{"num_hidden_layers": 16, "hidden_size": 576, "num_attention_heads": 9, "num_key_value_heads": 9, "head_dim": 64, "intermediate_size": 1728, "vocab_size": 50257, "hidden_act": "quick_gelu", "norm": "rmsnorm", "norm_place": "pre", "norm_eps": 1e-06, "positions": "rope", "rope_theta": 10000.0, "rope_fraction": 1.0, "qk_norm": false, "attn_scale": 0.125, "bias": "all", "tie_word_embeddings": true, "parallel_block": false, "init": "orth", "init_std_qkv": 0.0156, "init_std_o": 0.0, "init_std_up": 0.0156, "init_std_down": 0.0, "optimizer": "laprop", "learning_rate": 0.000352, "lr_mult_qkv": 0.7, "lr_mult_o": 1.15, "beta1": 0.95, "beta2": 0.95, "lr_head": 0.00363, "max_grad_norm": 1.0, "warmup_steps": 532, "schedule": "wsd", "decay_fraction": 0.667, "decay_shape": "linear", "final_lr_fraction": 0.05, "batch_tokens": [65536, 131072, 196608], "max_seq_len": 1024, "doc_mask": true, "train_tokens": 953900000, "max_steps": 8215, "dataset": "wikipedia_en"}
Each number is 500 + 50 x the weight over the matrix's rms, rounded and kept within 0 to 999. Layers, rows and columns count from 0. Numbers have three digits each.

# layer 3 attention key, 576x576, rms 0.0215, rows 508-552, columns 144-287
468532486573523485433526435462541479539505532473561459486516562602413442464484524461481496403443480544567468576474449394513465585362470523510502478477531526440474492453562564564543538485475512463393440455498510435495495515532436473568437435534554561472519497550470513442436616519495553516473587494488413441540525499566519590500523504456462478532487516550524498544412537599442456540436516496572442548435581510461494432495444518441503
476469575465537581475573534497499552514476443546481501553607553454442501580505448497498493431505540477538537509511542556548486505505501556495485509539514506449476492517508505556554529434507509516470495489473507554475527470505516526515488488430537416442521513448511471516486455465459502514441457510527551559530487528459530499525439496521555478442501490493508518451432550522548524458538538436480520550454431471513524441555526517546435
438393527460454562500555497452476531473525479482487394614509552407437559533482521506483461521480537527526521415475584483532525453531542552499475530444492457484542454569420511498451561505487545540544476421547523511512516467519553561455518464466532534551511557463499611534455426542472414479545468480548530637415502586375490459459454506510525463442546491485557593503493476477601486520494556413399529514562509518473490559493554472465499
500469516461535479470567466433575513481540531409464379647560566403466499478440459436533472427423541540524553527495566479523530422518449509519531494484598468420438483477543503483470503406499508474400435405450539524537477484552439513550484400496544464528502513487496505543531508528524466510468550457567412538482450420489493495547512454459459443503443541618528475434445563570502499451492526461527507483505564453499409370531498470491516
568583465434552520551447524489503515527502448522539543423407417460479437493511465442464528432522523396530558480442398477586486535494459353492467501533529533558493442508490581518544465491561546585488467441535539502482440495529530432549465488541445524480466536473541472492542574569490447477544396583538443510440486451478495599536499398538491473492467548526514507624463531524424462523494493472428500527465481476483510492482584546439471
443536570459505472485510395430526503534505510552555566467469454520508439486506510448552590454564396505460469464491451489542467564510469507508445441488526534468491540525635460497574535507570524518441480525477507425545573507542436444570500506503448536480534482483433589517498536606507495437538499550418502471490528432489481498544443418438517486558440483484505551579509457522374463490494464497528538555462498494473515547438561543427510
484608508495555564430512454500553477514513487519558506505462514540481503466530436449527535510528456542515489514501494483601440490513505553462510569478551484462456523461519497547506498514417463505451491496555552558497453553527455479492454431496486524495498464472538502585443487611570432516564469489464467528538498481506544461535462483538463548489533515488483470511467477395502464493490449501545406527464453524516497551445583486494445
502451540634498513518571511503598521497512521516485438528437555448417446440503465467637486464495448459463471472468431555445543430452503502540479527452440503518557468529528525457511507524508506551531496448423527430453474465542555538594434398462494500480590619517474580496452550501477515577543502495353559463508514474473531569583497510501498440450508527480520501547474484487532458458490466539596441472495469526450495506518451537499508
465584442514610581514500559470472522470502473530512498474526586518393447417504473471540484487459513480545472560488402463500485496470516476518516496515533465490529504461469558494518529511580545485484473521473508501497485491466519457442476530488508520394435508558502558572455519494410489446577460516397450532413454522527445584519500484439418440541500443493482545600492481590640493589415468472391510500519448508489475528521525457549409
541467490517511482524502501426557467514487431436481552506510550453425447509465473490628531461479497460513566476464465469485483398541544428509495573491497486463591509539548564555478592535450511448452464543476406439522547481509510537578531476483500459514475500520541500473533504581530556523440425495474494447473492546475502523516545522516445430395534517489493518507471489523480541492511428496500391524447434466473476421573613535516534
466529532421544503465422491497509491500518518542513422464526450552513513463517481440438517466525569506512561521535423495512536518544453488517491467522598560514494466490523461503537450449491522554498519467501556512464437477539498533525522390481524481521498471483526597499577491528504486548533465487517532460486496484485496516534516474534546521503481527460544439555462485503496494587534510428549531491514530525473491462495526483478484
501546522395489537486507468465494465525548506486572488508519465605515490503518485455421519441476470503526570471504478400530486544540479519520531483563538478541489502499479529439525530486474533530474528509503484454526504479499445500484542500460449470507549429411501514523494569563496481576523542492515460461500483502527447508508498499459551510528471486460489517496490555501503488499580533469483497469522543496469461426505554470460516
446490466445564508474552390465453539499536505535585514577459501539468480456546488375470465495505554470495581512491503406510507470474486465547557481457539485537442436462459498495474530503508450511396507466543489532463463478495425484497554474523470444520574476417491514565477559617488482589579458520585439489463593539502537422550485549503518457520511443436520569381537502493463487510577523502530490526536572561478482496512600556552456
521489504509482564497477515484509535496560532494565511565527546485469477464486469424562483464473468475513505516554487528485446489511444411586542536466502480433537497502342479640596548507551537534418426444458504476542543416495459504471516537494479473468547454507547546589453524464417467482557492580520564483487474504443429555593473446479531374385484498515426553398491481495512467524538529540505492573522449594497455556553450504473428
438529486479496482523478546479492435474439485491422488425487474475489491461486534606401499539547525568550480528492448531435468536549529617402454467571537534481532548465533526444496448533514440462525544489504497473455528464528591513555434522493530555546323509514517538376507483520531526565385545485444458512534458450484451525447518488473504639584473553498535505666449456591532550538523349456491568476514474404496545516444478557519550
509539544463378466577481569565504516577474563448381472436535504504575449543570564540472492504587529588460449484535424495427496431641488656475515519533491587514526546426548461422487451486456558458541552552518487496462562554466603532557465534421546487546396520565510492402545499502506556519480579482487522521544496457479514499497556509465493556571428506532525444545469406494501573455535372430547521474550520472514465543570424539549520
473438533422516477484514484496475475580499487453439516444507524516469533475504572606473504538454514521475480541478518408501459603521532630429474499558472551442490472501670489431446478499471514412506522554555490476441616594492555557500470511589463514562494523548483543417474471505494547514468535544518526514560469507508531472460532497519481572571525540457547424591503527549505563565482374486616547478567565404574505442445550596589533
549486451484521487475536487523540485485458486512502571455524500555461521487450459566518523517530531531524492503500538556586447536491497451472462503528514545451493516475515517503492525494469507451475499543461506574444532540539532493502495494503467553528497530504502462552529460452475516505495511490489556488516498524528459470510498490459536462474537544512456466509476446508485514563458442487466490492468458533532535468513516401464511
518553437564587510442415586547474445462510479508522553473520504523420510509438503523457534534485500522443554495457490525472498526532543517486406463482556496522518473501537502467462518538466493519525516472493528601512440500572449525558492489543505523534451485453491497535551453492437497490514466459468477467452406492533482506508484491417543531481533504528475448418494397497442528572530479537418506506507438547511522526518511440425485
542548516473525550518418589580514458497524458525451449524493497489469529575495465379462493472508495478514544547468589498489624409519517499497477564433533455528524439508424511532416621447501486519447474462525522586541421484518369479553584490416549516504516492455494431524491469470428456383489425460461479543529478505490475538540480443421506484432519512569560488389594551469568461500501533468292567459498492469436476463562474479455446
522504491519497561539504490548497528445574496477609436563496484438522458581483482375493465473496451478510552475431498507517580383494436466546461507379488445542454504442365470569493576406451487522426504447526425511522481439527290543458565509410475422461565441463602496507504496538477430378587376463524431567464504576532544524517417443462530465455413445555492577381558481437499435465515593541360462504512519514517427490571498471499422
467484471522604499505518494482486473542416457480444569421495466508481519468521457637431566546491551560486462554517497488500475530499522492427496511587468517489578536531573454410533441572524465482553523494474556494479474514514625510517460475572483585511460514542513514470515496456493543585441556477417577495504508469492453480489533495503470546524561459464497434579489479493447547571491443445540576492489502492509577489443507490457537
488505569476494549491519503584510576434587494466483445566546554465510454540469501411512418438568479502546509455498565505398612361506422464524445496409551442561481518485353478531481472372541505581524437571493519494585574515542362543510537521410513492479585480427507458480478484465470452404548446488465462507584476498557533516505500430485486454475426485575523575481576520445543464466514614506391469501503510503502406519572475562446438
496521547463438544520524533480541573545545512505537497554477557506571451490503513459530465437484505436523476484505486450449485504510454470521504471442464487469451450498471546508541513480530537533545453511473493450523454452491431545466541491512466483475564445488504519532441512509496491435551466592501449467486501490462494488507477548540466457506466458501502558496496510496546428478469522520510417516509542521473451519502530568570440
570575481614437426554490564575514522630500514552510517578518479633661433520508510553546560442481477506480474544599418444396511521468506553535528519467499585367489512427501532535588588484569544490498461416434513507478532528485563562512543569515565471555510438592463581474525591490606551521474642586546546524537515395376535492562470566530495488516513463444433509472440541376573513491462556467578508510516601502502499460565438533521562
494490509508434494534472486491506623529552512516529488581516550443529477499420530419559483449490477497554439475505489497459503427484452477546540485443459483470485468470460564489524584431568571489489428522505465439505533452506483517476479485505499433497550454526465550461464498445495525453530538570535450524548477416505568502548467518560464455493490471558511582500480589500487444453439571489544473528504497511466454512553487548566464
536475486468529490455619496514452521396529571416491516473547557544478517514469473554543511562505591523485530524521554446579482515474573406429474533495596429495442516473515455481459533471447592497480516501491476482491573517568471503551484443440497482516467469515528455462497447483499483512478502423477503462493461548560545484516515474422553458455533516535480456436535501544490543506462494456442449475492469547593487452505604454496552
496472453571483396445544460413388521469467575450588577523537524540434525516482443518504503568545542503503496512542510490581388544454572463460485494497514451401475526551503471531520532468457532443510507461465500477484484497528506476486499546564481493455499500526392501537500565522504507634443523507483468436417565605503498464531472507500516462445524474419454493492442477526459505478416515533492439533464525517593532501468500408495555
482489504511573515460565435482478463465503472490489556418477480449479534488486451580507534561520544551477486516528543545444507504475514469505553483515533512528565533537496460482518453535510474546526474558469540554487473484515530447488476529502438518554455579488563536484457504467501443509474519471442539508432518579513406490451517422491508562559552493464492443516564507455511487562514470482527481446461467446485545500495487452384521
445463505512516545505494492467506588410536583507531487565529574508509546505403489463537494472480547506511533531471510489478571447492451470490501482484492414440493422539479537505444577411517549471462512502527445489517549491508436528497516494482495499492541475519437490432417459543475513410514449497514493456514436425485605509531506521501446390534521511468451561449470574549542523429467584518555484476471524536513449485596571621535511
497507439526554494501558359454481492432546612473402510549553541573516496546475528461527467497521580556538541585470511527450488509505498471438455492503599467376459491550505461530379557405503625458561530470450512472461516506568519506584493511491537488442493472507447426448441442592481519531482422423496500462535507510541508470542479402449557450544567563494431532536552548520555519475453547545459479534475551487570467482570580551491551
467453546402468436490559437526495524514524449536562549467494513494587514462557512502504502535521509468493506487569468509565478511461542410503565519502493508537545562541466528395565491496555418484502480557571575524518497426513532448422449480532455524588456526525615568460471525397511430509548531480506519433487458536458489477483531512566460491509491449487482577596551454462400500500479397559654550475463501526481532509462491503476505
527502462501462518517465488491573415597432450540540536466432348432470487486539563540489541490548423494467508448562475554498427530503470612540483442508467550538483567462507467391596433518490386552476499489540552508481488461517575470486473485568535571515444498462513503459547649488568419541537564508439502461485515513451463494471494459463573554469448492489530470554484485518521453560547508483556530516546472514407542500413455467479486
514511482549554502484508506551484372512422474433470530407473422470495536525539463585402520604535502526475465456503563471532522501528531512438527492484496572527563537478548482505490446605417489514522535497526519617508453505471534509522461479546470531533452511461472568554575519486467517529454482420455528540503469551489467520419542479464482577456546542495506482511494407516498539525505430463441564453491408520489566459377478391466573
588475517538460495459520518542495509526512503528469482530554609564558486568523464519515436459521561487528487564525535450591495470443541461423591621455603507442436534456497459521465524440441616458492490491463448421475555544546468494530459500467489474556634508611478432535479425480480489526477517485530594466479560517496544514569437595542498401485563532551538511450525550511553550434388559469421354471475450545598488499543532426498561
584475467530513487472445543497469421579446497467490509443489426525464525487522520514459487500520496543468487465456536509545459512515506563423480495474505576542516500443538440501505398587477453506477517462474468505467467524510495527553538525492526530479484547486444505563610555499572398552422487508471543505535547497497438505548555436395546515483425493508491479498483480498520493505546460490493535454537482513425502457456501422494509
511483428481462517541515531597494504466469482498486509452501497446500550520500466477479475538523479502500478522489564544528492537473483544510481518539483510501458504465524496505495498513514479460542481463516476563554475526455500541471458507458473513520550484531444469466557470482493492494523487515475547442534506529454505487460498512552457503475483533518509400478521529485466509480424518477484499539455438485517463542404518516594498
490563408471438555392462498497546509481493495518557517387569530510440501422467506468532493566518422511498549538487505496488470578501455511576471456487539509488475487416435505482539572523462510494468500422579501531501520419534484514411555389492532501494422503525443515502479534605516494501510506528552480477513570448520489495429499479538461464452478498486539534577420610479485540546469437448435430569544489495539467502507557520532442
490539528491517470561540543495488474479489526479505524526550433458541582541521533510446538469451442513461537497483551585507520503466476477466496556533463559528457418505521502485594509473535509562459506480512540523524547538441453437468520516472482532462559485497386456482584441483535482510523634592462489454553609436556439526448462459411600515470418509529425489482523515509550558524541444536549495516590461509487494418498536492530565
518523479537549498488556497524503567529514460504590486501463506496515462482511526440508475373438472421448542452460437448538444499448500417540492474487485454543432394451544526473486534563482527505442484450535544472575392502456519491501516437540441508472466535494496558514453491587453457488535507527555437533473507465501581498505521494474499453414480457516576575490377488542478501474469504478449431514484523515548480526499631479545533
523516503511544504588461511534442464478485541499528481453418421541657500507421485502430520405407520474524565418473548482434450522462510526486471461476466504567461434487439515513503490507483523464491613485518593580451519469380498545519538531545475445483470402540460505494538490514555477536554472509586481505461532443518534461434469516578473501453486588412476483481570556496474550450428502540545485457508479512563494566430488604513507
446522568486598562497507621469506450488514498490577482505499537502431520493469549406600509422462436465540511490442406536476445551475480459545529498471445493460500588452499500483556482507546497497488467494504495473558562428506453500530478464519481551501464468515459581492495477486458561532552531435386504464373518474519478542536475486480531494537468474527537528523407503556499496532488426452600457485468427533426482558605489504468497
429566470455497430470521446527436423529527475507448440438539479567456499534528493558451491544516515632493485537494532439517482572468498610472466494517524524571514473546584382504528367440474515472568499489536526511438468546535558460441534504499530529507497521421424484527482469488518502533493472491466456523602491521528447446473499468526504568539494550533506454566570471478494535533542508486434518465502552455537493532386510426494503
509495542496453474506538526562496492513460501541357487463512469498398476494514523605415528596541480560437544555496578538532554535448553640449510528509557571566476555434547494455459416489463451522550558547517516511450490553500531510547503558470596547483500557490462436456511447477530527538450531444492555505495462498495539418467521514539449660567546563492504483568553520486546469423482484469498563509543524373500531477484519517560553
544464548488405432561443453583506506556494471525428486467496441544503485580574519530444506456516478492458487500454476466524558509458485594448497440524504524613499518461596515453510522527515470473586593496509500484440536529509504535524492523490539526488531503474484512454531499515519536503484524487521496542475466450467578448457543511564509601580413474453525481603512425451462554371525412438485553498550501516458493560535460552538522